{
  "num_hidden_layers": 9,
  "init_std_o": 0.0104,
  "lr_mult_o": 4.0
}
Each number is 128 + 24 x the weight over its row's rms, rounded and kept within 0 to 255. Layers, rows and columns count from 0. Numbers have three digits each. The size before them is the row's rms in percent of the matrix's.

# up: layer 2 MLP up, 320x128, rms 0.123, rows 33-46, columns 64-127
# down: layer 2 MLP down (transposed), 320x128, rms 0.0746, rows 33-45, columns 64-127
# gate: layer 2 MLP gate, 320x128, rms 0.12, rows 34-46, columns 64-127
up33 102:101139133122121079075141112131133109162148157123129136120086141139094108073118162146132090116107130124167102152115121185124121162100085094141099116086126140136139137123143118149153121084163120
down33 098:140128105110168134119123110132109159080145163122103178110106111092139145109126121135079117125177120179135155159117139151103100151118128134117138152153154096150138115130082137097153162111116104
gate34 103:159134154104151088116111167125131139106113140135099139126157123118090054116142134174098133103110160175114128120121111106116120134166158102125140089103156121162107117109145102117166142114153124
up34 108:102108115122059112129136114127136135079175163111149115152102112162125143130129140167140115144153119058156101118144118140126111131120124130123139086183128129120116137147133126122134135160119100
down34 108:109123113127162122153111126144151114126166150118096146109136119121161102153126125109169138072110118126171151093134123107128161113069119147051132123150159117097136160108136108105120145122117137
gate35 125:111152087141128114118121170124154115156089122142140119166118122072154127098152161125129099125109170115084129137117123068132164117139090137106130111148123139115103148153158095096109134146117122
up35 110:140109132199110096155158113105103067127108105124151138187100162061092109150119116146133128150111069143124117135132136113089149122163118113161126095146176106151116113143141135113108101107104128
down35 158:128116126181133134103165116126093130162142111087109141158134119113108120090144095105178138115144112159117069115107161092138172115141120162150177108122129118107158116150127135129160121120157165
gate36 099:146105156140098161120107129142147148129183132122121155137132122104169127130154108064166122112144145157113156129151110129142118123117204131111113131077130109155145111126092088132124102125137127
up36 103:144131094160162136091106166137071152170168115090146115159135151127126140096169136100106103155153206122119121122106160133142117097094140152128161125095168136120129112131139109138114134144111130
down36 114:093113154120119147144143131114176136106118138178148091129169137124118118129083078124156107131094113138117158163136108125144150115137109100107075129151103131114145152086154155116143167153137108
gate37 084:161103133134149102107154132156128089160144145146141131122119121158159137159137121094099122126137115118147129173127122159091116087104153126112091133104119121104127133091124132095158125167098134
up37 102:125192131137072151109139108124133140135128120103136126146148120155079148124138118118145157133125134119126127159113146117100128095126148145113118147129137156108110092094121087112122166159119149
down37 086:124111120134157095133118137145127124165132113166112113162135121171120106156151130151138100124135120129103134114087095161156114123140090106124141087131131112140125141103138169179133138102100202
gate38 080:140148129122119163094118135138126098098151124145167151145151159140139129118144096140164103100145117144099110089160128153198134116118125151153080117121134124118109173125138130089098171128150132
up38 082:139125098123093104118094184118102108082135145117174100171161124116085120119142127181156111137149110150119162064117144147158119141146135148105093124098162111124134144145128114105091173119119129
down38 100:183155147109091157146112150132147124120123119093113118100134159112181133122126135122150109174123176087080126070121088138088148158134135137132188085156134123148130124139126111099168136124128122
gate39 088:114143103147120111143094154097115132178184184135093140133131089118115118123140162137142132090119115135150115162134121126171134129126152106127135128108124127168148116163138142143129146147106152
up39 080:166118114121115134127175122138113126072104104117128138124119142151130125123125102081100143191180142120105144136125143172148115126143117137134108135153120123136100147082142110099140083096162127
down39 086:123092124144102134149133107092155110153149122121113175110144140090133116149144116166091116139128124137120137115144103103142117153136159154093146118105147133133125134123105123096066129148109126
gate40 097:114122182104097163130157125097127107137198160112136113081112129121109105105119091088130156148146159151170112144132109136114167160141095164166141127100102097182116157140154109118120096154131132
up40 096:132141142120157123135111158127146123144064150151123127168134101112111079140120126151140137096132094157130130147131126134111133083168198110097136139116137159106134122127101151173135117158126116
down40 094:139162042104121123113161144136118097155100135154114091134123143151141145101119120153106088156096145072134166159132170097147117096142132097115145163123141107126101164120121092106124132111117124
gate41 121:162121104122123123162122122116100116142149073120127129109137143123087122142126104088125140117110145107138135144153105122084087117171148164096160168093111115156144146076080131075114112172148169
up41 102:122110142128109134109110105131108097172094151138118110112147066124124110106141144143162086128131100162145143084092089118089121150141139119150110104154133108103121151153158146127117125143121113
down41 117:119108091147133147161154150120098151129153103106154152095127139172106122096131084115098131114116132129091086125189152117095101134142102114146128139102092145130133127099103146075102151095141126
gate42 043:132122145163167107077141140124160126133135111119138138133126134132110113118129118141171126160117128129127151137175098145122075135115114113122083134153125151136144120130114159084121114105144145
up42 035:135110112133128135158147184128100129115109116129156108110140164139143142122115158122122136110105130093117103123064181138112123104139105158137117089131093161154116161133123124167129175185155093
down42 037:133116045096107121108113135151096109115098114116149156143128105150124094092136166137142104150066139144091099171129136139148129149131132129168143101122129154147127153128122120101154162163107050
gate43 093:128140158163083158136124106139126107133151154099106180139159146102134119153108146111137133132167135100124107125137153099126161167125133135117126116091096123114131158123147116161161136118137165
up43 099:149116128160118184118151155072100145103114122140121141151130179157155139150100124104123154097153151107125130133140142145152189162169168154140128110131074153155100141151097150077133115154105132
down43 105:135202147144169133095107112122129117119123110124138127124148101107156131149124126150099131126136069121137145133096177133134127118137133123092193155150145126113111144144125115136091128130100154
gate44 081:186133112113113135139165132169134154178145080149142129164139118107146113115111110098097155110108106138132080141112114128148117115137168124112152161114168134076129163156132136131088170102145117
up44 096:110163168116162081105125192129145124082159131122131139129145157137145148147091150158115070136106111095164113136131127105151107118139128147124099099164151142137109135111124154110110134126117135
down44 078:127074148147081111144162124118160136151144092153127098151147107142100106145114098164133103151159097137116077111092113139132117144155190120071163114119105112112135076168105134114135145113145147
gate45 099:099129078135128169132175108124139107099123151137128093101095105157143067142163114093136103117107108132117102090124121132129104113167151134139130155151123128091131100138152107120126123132138090
up45 103:168089155130138120140144131104140139123145183126137144151094169093164097103126093118069126136132129137118148103125105123137102148100135113110156168170098148140094185125117121139148138127109133
down45 098:130126066100112134128126168187121126106119121134127170099129143147128109136119086109143094140117116162108153078105128155134136152110141146151170124125161165112161146120162130077159066101142123
gate46 101:151124124144091143093118107122119102109154157122105103073137135105152111172084123133127107131126153117146147162123107099109125136129171128105142134158171102117098176145141105116154189132118124
up46 088:104149100111127123130167156133129168132123148152138121166129173152110105104145167104139169142118119154109112089136091172134154119124110123147123131138143139145123100133120166161134089158112152